config = dict(
    num_attention_heads=10,
    intermediate_size=1280,
    hidden_act='gelu',
    norm='layernorm',
    rope_theta=10000.0,
    attn_scale=0.177,
    init='normal',
    init_std_qkv=0.0208,
    beta1=0.95,
    weight_decay=0.27,
    max_grad_norm=2.0,
    schedule='wsd',
    batch_tokens=[131072, 262144, 393216],
    doc_mask=True,
    dataset='wikipedia_en',
)
Each number is 128 + 24 x the weight over its row's rms, rounded and kept within 0 to 255. Layers, rows and columns count from 0. The size above them is the row's rms in percent of the matrix's.

# layer 7 attention query, 320x320, rms 0.0609, rows 0-49, columns 280-319
size [ 55  51  83  79  72 129 114 100 108 111 103 109 109 111 105 114 104 107 110 108 110 111 108 106 118 105 107 110 116 115 111 106  40  40  58  48  80  74 143 127 143 138 144 144 149 148 143 147 142 145]
[[102 148 138 163 146 103 131 115 163 138 150 142 110 142 182 160 131 128 173 161 123 131 160 105 118  96 129 127 131 131  87 120 111 180 121 137 105  92 148 119]
 [124 125 106 124 103 146 116 159 159  93 132 155 121 121 113  92 159 180 125 108 137  97 117 131 115 140 121  72  86 121 117 114 120 104 143 120 153 100 155 123]
 [145  89 137  84  77 119 121 154 119 135  97 163 100 132 103 149 110 150 149 157 143 168 123 151 138 129  89 135 102 151 174 136 168 134 103 151 130 120 134 164]
 [149 137 103 142 134 120 142 152 145 143 146  90 174 118 131 159 129 133 127  68  95  89 136 128 127 127 154 113 134 135 111 171  92  89 131 133 150 153 112 145]
 [117 114 113 113 148 131 115 131 101  94  86 146  96 125 136 131 124 131 151 137 160 148 151 122 127 176 122  96 120 140 173 127 162 166 113 128 127 118 115 120]
 [140 166 116 153 109 146 154 120 117 138 169 124 136 107 152 147 131 112 103  73 125  85 165 111 102 148 140  99 163 141 128 154 105 111 139 126 117 147 141 109]
 [127  97 156 113 101  89 128  91 136  93  92 142 146  92 145 108 118  90 141 150 106 124  76 146 122  96 101 157 111 125 127 130 101 125 120 138 116 133 114 125]
 [148 130  98 132 143 135 170 159 121 122 166 123 151 115 166 117 132 115 156 123 136  96 111 130 110 152 121 107 152 114 111 190 148 144 121 115 133 175 138 104]
 [152  62 168 120  91 128 170 102 160 156 140 173 180 124 155 117 136 136 131 114 163 102 131 127 141  86 134  86 166 144 120 151  85 101 118 149 105 116 116 128]
 [171  71 162 131 122 154 162 172 159 110 155 147 122 146 155 123 153 168 127 128 111 124  73 103 135 171 120 145 121 121 135 136 177 215 115 145  85 160 154  81]
 [158 117 116 177 137 110 119 106 155  89 117 132  81 122 115 106 137 150 133 162 117 125 147 112  83 122 149 130 114 140 111 142 170 117 139 158 135 137 118 110]
 [123  99 113 131 144 123 161  98 101 145  73 150  74 144 121  95 123 107 138 157 149 109 129 132 132 168 110 169 109 116 145 128  99 116 109 117 144 174  72 135]
 [129 125 126 131 200 138 148 146  82 153 112 147 106 133 132 166 117 120 132 182 125 120 118 140 102 150 156 103 126 115 108 105  85 130  80 157 141 109 153 126]
 [157 128  93 102 108 131 109  95 140 140 108 123 122 134 153  94 144 161 139 142 167 113 119 125 124 133 124 165  91 147 104 100 109 103 129 157 135 144 172 137]
 [110  62 147 134 136  81 133 130  96 152 151 121 147 136 171 128 102 143 140 117 155  89 106 144 116 131 114 124 133 112 112 127 167 116 183 130 124 180  80 116]
 [119 168 161 119 127 102 170  95 109 127 114 139 138 138 106 139 141 143 150 133 126 145  99 149 169 172 124 101 127 146 123 170  93  93 141 146 135 119 107 145]
 [147 166  99 184 156 157 124 146 136 123 140  96 110 113 120 145 156 122 132 161 132  90 126  92  88 136 135 119 169  97 113 148 134 147 114 145 146 117 108 132]
 [129 118 153 122 144 114 109  99 153 163 147 118 137 159 107 121 126 137 145 161  87  95 135 135 140 124  84  96 122 172 115 141 146  98 146 131 108  85  89  72]
 [146  85 154 128  83 113 127 160 101 141 154 103 139  91 117 173 158 137 116 145 130 125 150  96 119 116 161 147 178 135 103 121 126 149 112 142 169  93 163 148]
 [141 108 179 126  65 137 116 114 124  85 125 152 127 115 153 141 108 156  92 148 116 110 139 147 149 143 133 131  93 118 136  75 108 122 164 129 171  56  79  97]
 [107 175 105 129 100 140 108  84 121  80 114 121 124  92 117 162 120 156 132 110 117  92 118 127 130  95 140 100 156 123 126 135 133 120 111 156 123 132 128  74]
 [ 94  90  93 117 173 158 138 153 147 136 160 137 137 113 167 123 119 139 131  70 117 108 103 125 138 176 104 111  89  79 117 115 117 125 140 149 158 113 147 175]
 [164 137  89 167 113 130 149  85 114 155 128 155 136  97 130 120 131 128 133 166 146  85 155 100 115 117 114 142 134 138 101 153 118  93 115 107 140 170 100 187]
 [162 124 109 124 147 140 160 145 126 166 152 142 112 115 163 158 104 138 127 113 139 154 115 143 131 100  93 132 103 165 114 144 121 120 147 175 179 138 110 139]
 [ 82 121 125 126 131 121 128 147 155 132 149  98 130 150 146 121 114 138 119 110 144 106 138 152 158 135  83  96 145  68 134 109 139 127 172 112  90  94 144  99]
 [139 146 177 122 154 122 154 103 135 121  73 138  96 144 102 107 105 177 117 148 154  91 105 134 143 168 134 140 152 153 118 168 180 112 120  96 109 141 142 129]
 [139 111  99 129  64 124 152 138 148 146 112 140 121 101 100 129 115 139 107 124 134 136 147  84 131  89 161 113 115 133 155 111  88 150 170 155  72  66 132 146]
 [ 76 133  93 129 181 122 127  65 100 159 115 136 100  83 170  98  90 156 131 123 119 112 138 157 118 135 120 114 116  89 170 159 126 119 152 131 177 123 124 142]
 [157 116 137 134  73 139 151 145  74 122  85 113 153 113 144 135  99 182 139 135 103 105 149 149 117 133 142 161 175 130 140 121 136 126 122  95 147 109 160 132]
 [144 133 149 118 146 140 114  94 161 122 119 123 131 115 154 156 140 140  98 146 106 157 177 132 111 163  87 149 119 104 158 114  84 122 138 116 122 121 152 157]
 [ 91  97 151 138 158 168 109 148 133 120 110 111 122 100  99  98 125 182 132 121 168 134 128 135 153 119 142 145 149 148 131 122 138 135 119 139 190 138 111  74]
 [121 131 126 154 141 102 110  80 104 112 100 120 152 168 163 128 154  93  89 103 151 139 113 106  85 120  74 175 143 105 111 122 124 104 159 113  80 110 106 112]
 [103 125 122 166 129 148 139 109 104 125 139 159 125 152 144 138 139  86 158 118 148 128  70 140 124 148 148  98 156 124 121 109 139  92 133 182 165 128  94 129]
 [129 186 136 131 146  75 134 126 106 183 140 150 126 162 103 118 120 141 154 115 155  76 117 122 122  96 125 155 154  58 146 109 128 121  98 127 131  77  95 125]
 [128  82 128 129  91  99 107 143 109  81 133 144 100 115  90 135 115 146 157 143 187 124 142 154 162 176 100 134 102 112 152 135 142 168 141 162 113 103 110 123]
 [142 135 122 108 135 115 126 142 158 151  53 153 155 138 100 124 131 142 101 129 129 143 103 152 117 143 157 119 112 158 130 114 105 140  87 110  99 119 129 156]
 [117 104 111 110 111 138 155 128 104 164  92 144 159 118 159 119 108 116  93 135  75 144 136 118  95 107 121 109 117 151 103 168  93 107 129 124 127 105 121 121]
 [144 137 112 133 129 178 125 166 165 145 145 131 159 136 124 105 111 138 144  89 109 128 120 101  75  91 132 103 106 158 138 162 149 152 126 160 113 189 137 126]
 [125 137  93  76 138 112 124 133 144 132 107 104 110  85 124 149 143 124 134 143 147 144 151 111 114  96  73 138 141  96 196 156 114 137 108 116  93 121 109 144]
 [107 160 139 120 120 113 130 124 115 132 101 110 121 169 102 112 146  93 129 118  88 135 154 115 111 114 136 130 121 110 129 132  88 103 168 130  91 109 161  99]
 [ 92 124 107 139 130 155 143 145 154 161 138 108 110 161 152 126 128 122 138 121  85 123  89 141 123 129 121  90 118 158 120 132 104  80 147 166 133 154 106 118]
 [130 139 144 136 150 135 144 149 158 115 128 147 123 109 115 175 103  80 104 157 163 106 156  78 126 157 154 126 134 139 135  71 108  99 151  96 137 104 118 140]
 [138 102 103 116 124 138  93 123 137  98  89 138 114 118 138 100 133 185 151 171 123 137 106 111 122 146 117 138 110 158 109 153 105 141 118 132 104 124  91 130]
 [107 117 127 140 150 133 100 138 157  90 120 107 133  94 180 123 146 189 145 122  93  70 110 133 154 122 129 197 120 138  88 140 112 179 135 127 145 108 165 105]
 [122 128 114 144 148 121 152 140 127 139 130 138 128 117 109 150 135 133 132 119 142 117 104 121  99 108 111 108 143 136 126 123 155  87 124 113 127 191 159 133]
 [127 111 131 166 150 125 143 146 130 154  95 100 143 106 109 122 103  92 122 168 151 119 110 136 127 141 117 110 157 162 105 157 100 144 115 139 126 138 130 116]
 [139 148  97 144 124 134 156 116 145  92 153  92 152 162 120 150  78  84 126 102 121 132 131 112 142 111 156  73  84 142 163 146 148 120 154 145 117 164 132 103]
 [ 90 135 119 145 121 123 130 154 168 131 122 118 115 119 117 111 143 126 127 112 156 138 135 124  97 132 121 138 116  93 124 156 154 104 110 146 113 144 104 138]
 [176 128 116 116 138 125 141 138 122 125 135 103  93 121 122 148 183 132 164 142 117 167 134 105 122 154 146 152 127 105 134 143 126 169 163 115 132 146 160 111]
 [128 115 115 147 118 127 116 174 139  66 160 135 176 125 132 138 193 100 134 119 154 139 186 124 127 109 110 202 158  96 120 164 121 149 135 149 119 136 158 136]]
# layer 7 attention key, 320x320, rms 0.0623, rows 0-48, columns 280-319
size [ 54  53  80  71  76 118 120 103 111 116 112 120 116 111 106 113 114 112 118 111 118 117 122 115 121 104 114 117 114 124 122 114  40  39  51  43  69  78 127 114 121 113 111 120 126 123 118 119 117]
[[139 105 111 140 136 132 133 137  92 101 128 115  68 137  79 109 181 142 110 118 146 107  99 154 154 135 116  98 118  94 137 102  99  54 125 126 140 145 136 128]
 [120 108 139 127 121  73 130 112 116 156 136 109 142  98 107 146 122  87 119 111 140 149 119 139 102 125  95 135 170 134 147 115 114 110 102 138 119 174 126 146]
 [141 131  83 142 131 168 151  80 132 139 115  88 113 147 134  91 155 150 139 105 124 133 156 170 141 150 125 132 118 116 102 106 112  76 134 123 158 114 174  87]
 [ 81 126 181 133 139 135  80 152 161  93  97 153 123 113 138 161 115 117 137 167 129 138  99  93  99 114 153 158 143 145 143 127 155 143 116 105  89  57 137 104]
 [122 161 135 170 113 110 121  97 113 117 153 117 135 163 108 114 152 113  72 150 137 123 106 132 130  98 113 114 142  96 140 159 150 140 134 133 105 132 155 140]
 [126 155 125 135  94  87  98 112 126 114 118 128 153 132 101 169 138  99  97 151 133 133 160 101 127 113 135 113 152 110 142 161 135 136 141 130 118 100 160 129]
 [161 122  98 137 100 109 115 116 125 113 144 166 150 111 128 125 145 112  99 143 125 143 118 113 136 167 101 145 109 127 137 116 162 100 121 136 141 138 138 144]
 [129 148  95 139 138 155 195 162 101 121 139 135 123 133 167 113 142 146 131 129 126  80  83 122 131 193 111 106 140 127 149 123 155 124  98  95 116 195  89 115]
 [115  81 178 134 131 148 135 131 127 126 161 160 142 113 129 123 144 127 147 142 149 124 126 172  96 150  59 147 147 125 156 137 120  91 162 175 134 128 158 152]
 [139 142  98 153 105  87 132 146 109  87 164 183 127 128 132 126 105 121 128 149 162 123 106 115 130 161 157 150 106 174 140 148 141 141 105 144 115 103 111 115]
 [125  92 150 144 152 111 118 135 116  72 145 144 127 128 135 139 138 140 113 150 131 119 143 138  96 111 138 134 126 106 101 135 109 170 152 166 154 101  97  75]
 [ 69 126 134  93 138 149 186  78 120 149 124 138  82 134 126 105 136 123 122 178 152 109  85 146 123 178 116 136 118 120 142 134  93 136 116  96 171 132 103 130]
 [118 128 150 126 124 121 158 107 122 157 108 144 127 126 112 172 102 146 150 147 127 138 147 130  99 134 182 108 156 113 149 137  90 104  67 155 140 101 147 135]
 [112 125 116 128 110 117 113 105 139 177 133 130 109  93 161 128 158 114 153 131 169 101 108 125 114 114 135 176 118 173 147 126 109 140 117 117 149 111 134 103]
 [110 111 123  75  88 114 165 147  87 116 129 123 138 127 125 109 145 125 149 129  78  83 118 148 104 142 124 113 171 161 154 172 162 144 195 108 101 147 102 126]
 [144 199 156 103 151 123 173 141 143 123 125 132 112 128  93 140  81 126  98 113 131 112 118 123 144 194 139 147 147 101 132 176 104 113 153 107 114  93 117 117]
 [193  99 151 156  97 133 145 141 138 164 115 102 142 114 136 117  96 127 107 141 140 116 155 114 146 121 137 138 167 158 104 113 133 164 155  95 153 113 105 121]
 [129 104 101 121 110  90 124  76 124 127 167  86 117 128 162 112 122 116 132 140 133  82 117 150 137  92 111 105 138 127 128 124 191 130 162  96 125 157 108  83]
 [164 100 167  91 131 138 137 144 128 156 136 124 160 113 103 162 155 112 113 167 165 105 141 142 181 121 139 148 149 177 121 123 147 119 123 164 152 131 145 148]
 [181 114 151 111 101 109 129 108 129 135 117 146 146  97 145 159 142 124 126 133 121 108 120 155 159 123 132 106 115 113 123 125 138 162 115 156 143  89 116  89]
 [ 93 164 128 111 100 133 141 132 128  93 138 127 150 106 135 132 163 130 112 140 130 147 166 101 133  94 153 108 149 122 152 145 146 156 100 143 138 185 157 127]
 [133 127 117 115 148 138 133 144 142 133 162 148 141 102 185 127 152 135 124  62 141  93 142 160 121 127 110 138  74  81 149 150 125 130 126 140 126 148 155 136]
 [143 167 158 175  80 115 131  85 122 171 131 107 126  99 143 104 104 153 166 141 173 105 154 139 123  93 122 152 130 121 140 135  86 106 139 118 136 124 127 135]
 [112 151  90 101 138 116 156 175 144 166 143 120 145 115 134 124 120 151 144 144 159 104  87 118 115 107 110 166 122 164 128 139 171 128 139 115 125 109 123  73]
 [ 81  93  97 129 117 126 123 141 124 120 154 141  98 128  96  86 118  91 119 113 142 154 155 102 156 136 104 130 126 132 154 119 106 109 188 121 129 120 125  99]
 [112 150 164 157 109 171 118 125 108 108 124 157  93 132 113 142 132  92 123 130  79  82 119 147  90 160 115 143 112 136 132 149 185 133 138 100 109 103 150 160]
 [135  75 125 154 107 176 160 138 126 153 152 148 106 122 103 138 140  92 123  94 139 137 135 119 167 122 143 103 108 146 145 154  91 149 127 137  75 147 100 128]
 [139 120 110 108 115 129 103  69  95 189 124 135  98 127 143 101 133 144 124 167 125  83 127 164 123 144 116 166 142 127 126 128 118 103 160 181 112 129 148 120]
 [197 157 137 121  90 143 132 131  97  98 103 151  92 147 133 121 137 141 123 136 129 141 142 172 136 134 130 141 128 132 135 130 143 132 109 133 141 140 168  94]
 [166 127  94  86 150 138 173 119 180 120 172  98 166 101 132 138 106 143 108 111 137 115 128  94  95 148 144 165 154 125 148 111 105 118 157 132 175  75 153 148]
 [121 152 145 106 132 119 119 141 127 110 127 109 116 107  75 140 153 125 174  84 126 133 137 125 125 143 156 141 148 155 150 123 127 138 122 164 146 141 130  76]
 [135 114 113 117 115 149 134 136 103 123 123 153 136 164 153 141 122 140 135 121 100 162 185 127 117 142 131 133 144 157 151 147 151 130 178  69 134 116 115 102]
 [152 111 102 122 120 101 149 181 166 105 159  81  82 136 116 137 138 138 122 129 129 113 124 161 136 147 172 145 129 135 146 127 124 149 167 120 107 137 129 108]
 [ 86  86 105 127  75 125 145 106  60  89  98 103 120 113 152 155  96  93  93 131  99 131 132 119 109 151 109 155 126 136 158 105 121 127 135 138 139 173 122 138]
 [152 126 129  81 120  95 108  91 146 118 130  91 150 118 156  89 138 121 117 113 140 142 121 152  93 140 170 122 112 110 106 145 117 152 133 108 130 115 131 147]
 [140  93 123 110 120 138 102 127 117 123 130 113 166 122 179 138  90 138 104 118 100 137 136 115 108 159 128 113 135 131 129 106 127 107  74 152 148 119 105 133]
 [108 140 123 163 120 155  98 122 105 130  94 149  85 155 128 151 111 106 140 158 129 142 101 137 159 134 125 127 139 103 125  84 145 147 124 106 179 133  89 135]
 [113 117 141 124 147 111 112  79 129 114  96 137 111 138 123 155 126 120 133 119 111 129 131 133 121  92  87 131  54  81 139 149 120 101 126 129 133 140 117 126]
 [125 149  80 111 105 119 142 126 135 123 126 136 162  90 123 130 130 114 112 150 136 127  93 108 113 148 103 125 147 107 121 121 170 117  84 139 143 142 111 120]
 [ 98 156  86 107 140 133 109 118 142 121  93 119 124 139  97 150 132 101 105 118 114 152 166 106 110 115 103 158 127 134 161 118 109 143 177 132  86 118 150 104]
 [130 117 129 130 151 144 152 126 139 138  99 102  91 157 170 144 109 137 174 111 133 109 118 137 116 117 128 116  65 117 132 124  88  80 129 130 173 108 124 118]
 [125 174 189 142 185 154 169 121 137 109 149 153 109  98 160 111 135 115 135 123  83  77 193 116 124 141  90 111 129 120 101 105  90 116 106 109 139 136 105 121]
 [123  75 134  87 149 142  88 101 134 104 147  96 153 112 173 135 147  79 137 115 139 117 101  59 106 122 128 162 149 125 134 135 151 160 126 105 139 136 115 119]
 [181 145 111 117 117  83 155 182 130  89  95 115 125 100 115 132 120 132 126 144 137 118  98 124 154 103 183 113 103 155 161 140 128 147  71 126 173 139 115 116]
 [152 151 124 113 137 116 134 180 161 116 172 144 111 125 131 103  90 155 112 129 111  97  57  91 102 124 140 155 147 152 178 108 122 119 163 122  84 130 149 136]
 [121 110 143  86 116 127 151 105 131 131 130 121 137 143 171 129 113 127 113 185 168 154 147 154 124 128 132 140 142 113 104 124  91 165 145 103 140 202 133  84]
 [120 142 103 121 167 126 188 132 130 102 124  97 112  93 162 116 130 125 149 129  88 156 143 151 127 101 132 116 159 133 120 153 156 109 107 134 123 172  93  60]
 [ 74 151 109 154 112 125 133 155 159 125 126 160 130 149  93  83 120 116  87 143 182 149 139 111 148 124 138 124 128 140 101 120 114 112  67 119 123 129  95 136]
 [148 131 103 131 102 112  89 167 139 130 130  96  95 160 102 129 115 119 145 124 172 113 118 141 137 130 130 146 112 122 159 122 136 132 129  93 112 162 121 114]]
# layer 7 attention value, 320x320, rms 0.0663, rows 0-31, columns 280-319
size [103 103  98 104 103  97 101 102  97  98 105  98  99  99 105 103 105 105  94 110 105 102 109 105  99 104 102  99  94 100 102  99]
[[145 144 145 174 144 129 117 124 114 135 110 129 134 115 120 160 140 143 139 148 144 157 139 134 137 153 114 134 155 123 146 140 136 105 115 132 155 120 101  92]
 [143  88 144 101 124 116 125 152 128 179 152  96 156 133 152 133 102 140 105 125 144 114 118 114 106 106 132 145 136 158  91 151 165 162 169 131 121 131 118 131]
 [144 145  92 186 132 132 130 119 117 137 137 123 116 116 120 114  83 114 130 132 121 125 120 101  55 126 131 129 152 131 122 104 141  96 131 118 131  87 108 139]
 [158 100 137 138 138 147 148 147  85 126 123 170 163 134 161 102 124 164  81 184 106 146 141 117 203 136 110 171  95 123 104 144 126 160 143 107 119 161 134 148]
 [112 145 116 134 122 153 133 116 113 120 118 115 106 131 103 147 122 187 108 133 133  97 137 120 126 105 136  81 115 145 124 171  67 100 114 139 142 121 115 160]
 [123 150  82 151  65 102 134 130 135 101 142 102 128 157 153 160 122 127 138 115 138 117 152 121 122 138 115  77 103 133  96 128 156  65 117 137 117 162 115 146]
 [158 127 177 102 114 169 129 110 160 116 150 159 115 103 155 114 141 149 147 140 145 103 145 128  95 142 139 131  93 174 150 130 107 151 130 179 108 105 126 129]
 [134 154 153 153 133  97 163 107  80 137 114 128 126 113 140 127 157 148 115 154 121 110 154 165 145 112  67 114 100  77 177 131 135 107  97 144 144 197 138 129]
 [148 143 104 139 144 103 121 125 153 116 117 148 135 161 142 171 157  85 103 147 105 111 121 132 164 125 132 115 139 163 145 104 160 137 121 115 121  81 162 159]
 [ 93 100 145  97 116 133 145 138 104 127 171 125 185 149 187  97  85 107 112 174 133 125 127 181 121 130 150 137 140 161 135 126 129 141 137  88 127  96 141 158]
 [115 125 118 164 163 137 110 135 123 111 127 128 104 131 120 107 157 116 121 161 111 104 121 131 160 106 126  81 134 174 152 150  70 114 131 101 139 121 109 134]
 [ 71  99 144 158 117 134  99 114  63  92 102 131 131 118 183 126 153 116  83 176 149 125 141 150  87 137 117 125 140 161 180  94 128 132 101  90 112  80 152 125]
 [182 140 105 118 114 113 156 114 126 146 145 131 133 117 143 130  79 117 136  92 131 107 115 104 101 141 139  97 135 124 125 135 111 125 110 149 193 137 126 138]
 [121 131 119 145 108 145 125  81 108 168 158 149 157 150  88 146 135 139 159 117 120 118 138 134  84 131 161 137 139 131 154 124  92  84 118 109 170 151 149 116]
 [152 135 141 133 119 125 141 108 130 128 118 158 170 177 125  87 151 106 139  66 105 120 106 106 118 152  96 105  98  97 129  94  98 123 114 129 151 162 119 127]
 [147 118  97 172 115 120 134 131 125 147 158 124 101  81 130 163  95 138 154 124 129 165 105 126 103 160 143  98 166 140  88  75 140 145 140 149 124  93 138  91]
 [108 143 127 104 127 113 141 156 124 154 165 114 196 119 104 161 101  84 171 132 145  77  84 147  92  95  94 159 117 130 115 128  94 153 162 135 140  96 140 133]
 [133 132 137  99 119 162 114 120 128 113 118 146 129 145 131 126 138 113 108 106 151 105 100 117 106 122 103 141 126 140 127  96  84 151 124 132 118 120 134 128]
 [ 97 123 139 136 109 145 149 117 134 153 126  95 126 132 119 161 129 142 155 131 131 155 137 114 148 138 142 137  94  81 111 138 119 120 158 123 138 148 150 144]
 [131 124 118 108 108 133 110 146 125 157 113 170 124 166 171 139 157 160 156 122 173 106 110 122 146 133  86 146 138 135 132  85 121 136 144 108 127 156 168 100]
 [142 154 161  88 114  75  98 118 103 143 163 135 115 148  87 202  99 159 130 167 110 135 137 126  89 107 109 148 135 120 184 112 101 143 101 156 150 107 141  98]
 [151 137 112  90 141  97 146 112 179 107 139 148  97 127 171 188 128 163 105 141 117 131 104  99 155 100 156 129 115  95 127 178 118 113 117 116 128  97 134 152]
 [153  37 129 128 142 118 162 122 115 126 149 134 149 136 135  85 112 120 138  96 131 141 116 128 111 130 100 154 111 128 113 150  87  80 138 129 137 133 112 142]
 [115 105 142 165  93 120 151 100 105 108 138  97 116 127 102 153 109 135 150 138 115 101 105 148 154 123 100 122 126  82 128 113  96 124 121  98 128 123 136 128]
 [172 145 102 179  79  90 109 102 110 113 152 129 111  78 109 136 121  96 200  98 102 131 119 163 100 121 159  94 123  88 113 140 111 122  96 108 130 140 127 104]
 [129  82 163 136 143  97 108  85 119 118 114 134 156 105 142 153 159 129  85 147 165 126  76 132 106 118 112  80 152 122 154 132 105 157 127 141 135 119  71 153]
 [153 121 142 158 138 149 143 158 107 132  81 103 101 125 133 106 134 125 168 167 132 162 117 125 120 137 142  97 156 163 148 134 191  87 165  87 137 131  97  96]
 [102 143 110 152 140  73 145 141 160  79 137 157 158 152 122 148 171 124  92 110 141 118 136 129  89 135 102 126 139 105 124 138 116 142 148 122 114 140 112 108]
 [131 129 121 144 160 151 151 139 117  95 100  91 172 136 122 133 132 102 102  92 135 154 111 141 143 130  85 133 166 124 138  91 168  87 177 128 130  98 133 124]
 [149 141 145 139 127 129 167 136 161 143 115  82 124 130 130 128 141 123 120 116 169 103 188 109 100  96 117 115 148  63 150 134  78 118 105 181 104 117 119  66]
 [124 139 113 148 112 128 188 143 125 119 114 131 110 159 131 152 156 121 179 117 110 160 149 158 115 136 120 174 126 156 109 128 125 118 124 102 112 164 156 129]
 [ 83 149 126 107 113 135 161 123 124 124  97 165 139 136 137 162 123 100 133 128  96 135 125 119 124 126 115 122 136 108 152 112 119 163  89 150  99 113 111 117]]
# layer 7 attention output (transposed), 320x320, rms 0.0596, rows 0-31, columns 280-319
size [107 107 104 101 107 106 108 110 103 108 109 106 108 105 110 108 106 109 104 113 111 102 108 110 104 108 108 104 103 107 105 109]
[[166  97 119 125 149 141 125 104  73 114 112 109 122 119 134 154 109  92 135 157 112 151 141 152 132 121 131 178  94 133 102 146  84 131 104 115 180 131 106 163]
 [ 94 110 163 158 137 153  73 107 131 133 129 125 139 141 128 139 159 137 182 121 116 114 133 115 121 175 170 107 123 134 119 133 135 172  92 146 103  99 151 108]
 [119 129 146  98 129 101 161 129 131 127  90 174 130 126 108 120 120 102 115 136 116 181 127 134 118  98 157 124 168  97 146 126 119 104 119  96 118 156 119 155]
 [117 138 127 145 120  97 142  72 130 140 139 129 105 131 124 180 163 169 106 138 144 142 133 147 112 135 139 131 163 107 151 181 132  73 119 151 131 137 144 109]
 [112 116  99  82  80 156 106 152 133 127 174 112 114 186 108 165 122 127 164 102 108 151  82 139 125  88  98 145 153 127 125 119  94 160 170 113 120 140 130 122]
 [117 169 156 105  63 136 123 144 106 143  88  90 137 107 145  94 163 117 108 140  89 113  97 114 121 114 142 111 105 130 146 163  97 118 115 135 130 103 138 138]
 [102 139 114 141 146 140 123 142  67 146 125 110 147 159 144 124 152 155  98 158 140 111 164 113 150 139 141 150  98  99 116 108 143 104 122 131  82 158 122 141]
 [146  80  91 115 123 169 168 144 111 132 137 120 140 153 145  84 117 122 125 106 127 151 175  89 161 131 141 115  97 131 140 180 104 109 127 133 136 137 124 151]
 [135 125 110  88 150  95  86  93 171 165 141 149 135 114 148 172 169 123 122 137 152 128 138 153  79 118 136  92 104 128 102 110  95 132 177 159 176  99 131 117]
 [119 119 138 148 146 100  69 129 143 126 138 103 134 128  76  91 121 130  79 103 117 152 134 119 109 113 129 100 148 132 139 160  98 117  93 163 119 117 121 151]
 [145 128 151 137 165 191 157 148 117 115 119 163 166 131 140 148 176 160 141 132 118 143 143 134  88  72 145 141  85 136 123 144 150 135 144  97 116 148 114 121]
 [100 135 120 106 186 124 165 151 135 144 185 126 154 138  98 124 117 151 147 128 102 118 105 172 124 113 114 111  93 128  98 111 148 148 136 125 135 133 115 141]
 [ 82 131  91 116 105  74 120 123 115  95 106 133 126  88 110 121 151 143 128 113 159 142 121 151 136 129 120 162 120 160 148 112  96 118 107  97  94 122 145 127]
 [162 132  73 142  83 133 156 165 137 129 147 101 126 115 175 177 129 124 144 105 115  88 118 130 125 149 109 102 116 141 151 141 100 140 107 133 107 139 127 154]
 [141 172 142 129 143 117 118 123 135 146 118 145 109  98 186 104 121  75 161 176 104 100 147 106 122 170  98 129  84 105 118 180 158 132 111 152 135 103 138 154]
 [135 192 104 126  79 167 135 122  97 141 120 147 128 150 129 132 120 111 141 116 143 139 155 105 115 137 113 143 115 134 157 136  98 139 144 149 146 145 131 112]
 [104 142 112 137  55 158 140 143 116 124 116 170 148  89 102 145 147 156 174 108 108 134 149 127 134 100 168 122 157 104  95 165  89 151  75 105 104 188 134 128]
 [119 134 159 122  99 143 183 107 136 128 103 157 124 108 111 125 120 156 190 141 109 142 152 139 136 114 154 114 148  88 130 123 131 146 179 161 139 129 125 136]
 [158 139  97 121  99 126  91 113  95 117 153  87 151  72 138 127 126 143  93 109 103  98 107 150 145 139 150 105 112 141 118 115 177 126 159 124 102 103 145 135]
 [102 156 147 138 123 131  90 122 140 187 127 158 148  91  94 134  84 108 129 143 120 143 124  89 131 108 116 133 122 142 140 134  86 160 169 133 114 110 126 154]
 [125 102  97 167  68 126 118 112 149 125 158 131 128 118 110 153 138  95 112 118 112 126  95 117 127 100 158 102 141  94 114 130 129 163 156 100  93  88 103 181]
 [120 127 162 108 156 141  87  76 141 140 134 112 158 124 114 145 134 168 141 111 148 126 127 117 111 134 141 169  83 125 109 148 130 123 137 133 154 132  99 128]
 [162 132 150 149 136 118 182 148 115 111 128 130 104 177 126 107 124 143 131 142 148  82 121 157 165 137 125 108 103  84 136 130 114 105 110 138  95 107 150 134]
 [117 125 106 126 133 126 169 188 134 104 118 193 146 108  91 125 143 134 135 110  77 120 109 144 128 154  96 142 113 108 143  83 119 149 150  91 135 153 119 172]
 [146 146  91 101 114 137 123 110 121 128 129 122 129 142 138 147 146 117 104 151 115 120 101 110 119 132  96 141 133 105 102 134 131 115  94 141 117 129 192 103]
 [151 114 174 151 147 110 110 126 108 137 126 114 143 197 154 175 150 133 116 133  90 129 157 105  83 143 106 126 128 143 126 123 154 110 145 132 126 152 133 116]
 [122 134 128 203 141 119 125 122  96 172 111 171 142 108 158 115 146 186 125 139 107 118 123  91 117 123 150  94 136 112 128 123 146 139 121 131 136  98 129 120]
 [115 139 177 104  98 139 107 118 116 115  80 161 116 110 138 118 133 124 123 127 144 169  87 119 145 120 141 121 133 107 120 114 165 112 150 137 112 125  96 162]
 [154 112 127 144 152 118 106 148 118 170 107 163  71 109 152 132 119 108 132 122 155 146 135 137 142 131 125 134 124 151 146 129 170 129 130 156 108 125 134 111]
 [155 150 101  91  75  96 132 101 131 114 101 159 151 123  99 170 135 148 159 134 126 142  84 116 108 106 169 123  64 149  81 130 138 156  93 136 147 203 126 169]
 [149 125  89 119 104 124 153 114 135 111  80 137 101  95 105 101 107 133 100 139 102 165 174 110 151 124 125 120 130  99 128 128 130  74 126 145 121  93 102 170]
 [177  91 152 131  78 142 189 122 154 143 124 120 112 114 127 155 195 137 154 106 155 163 141 111 146 118 163 158 110 150 110 112 200  95 147 109 135 114 133 134]]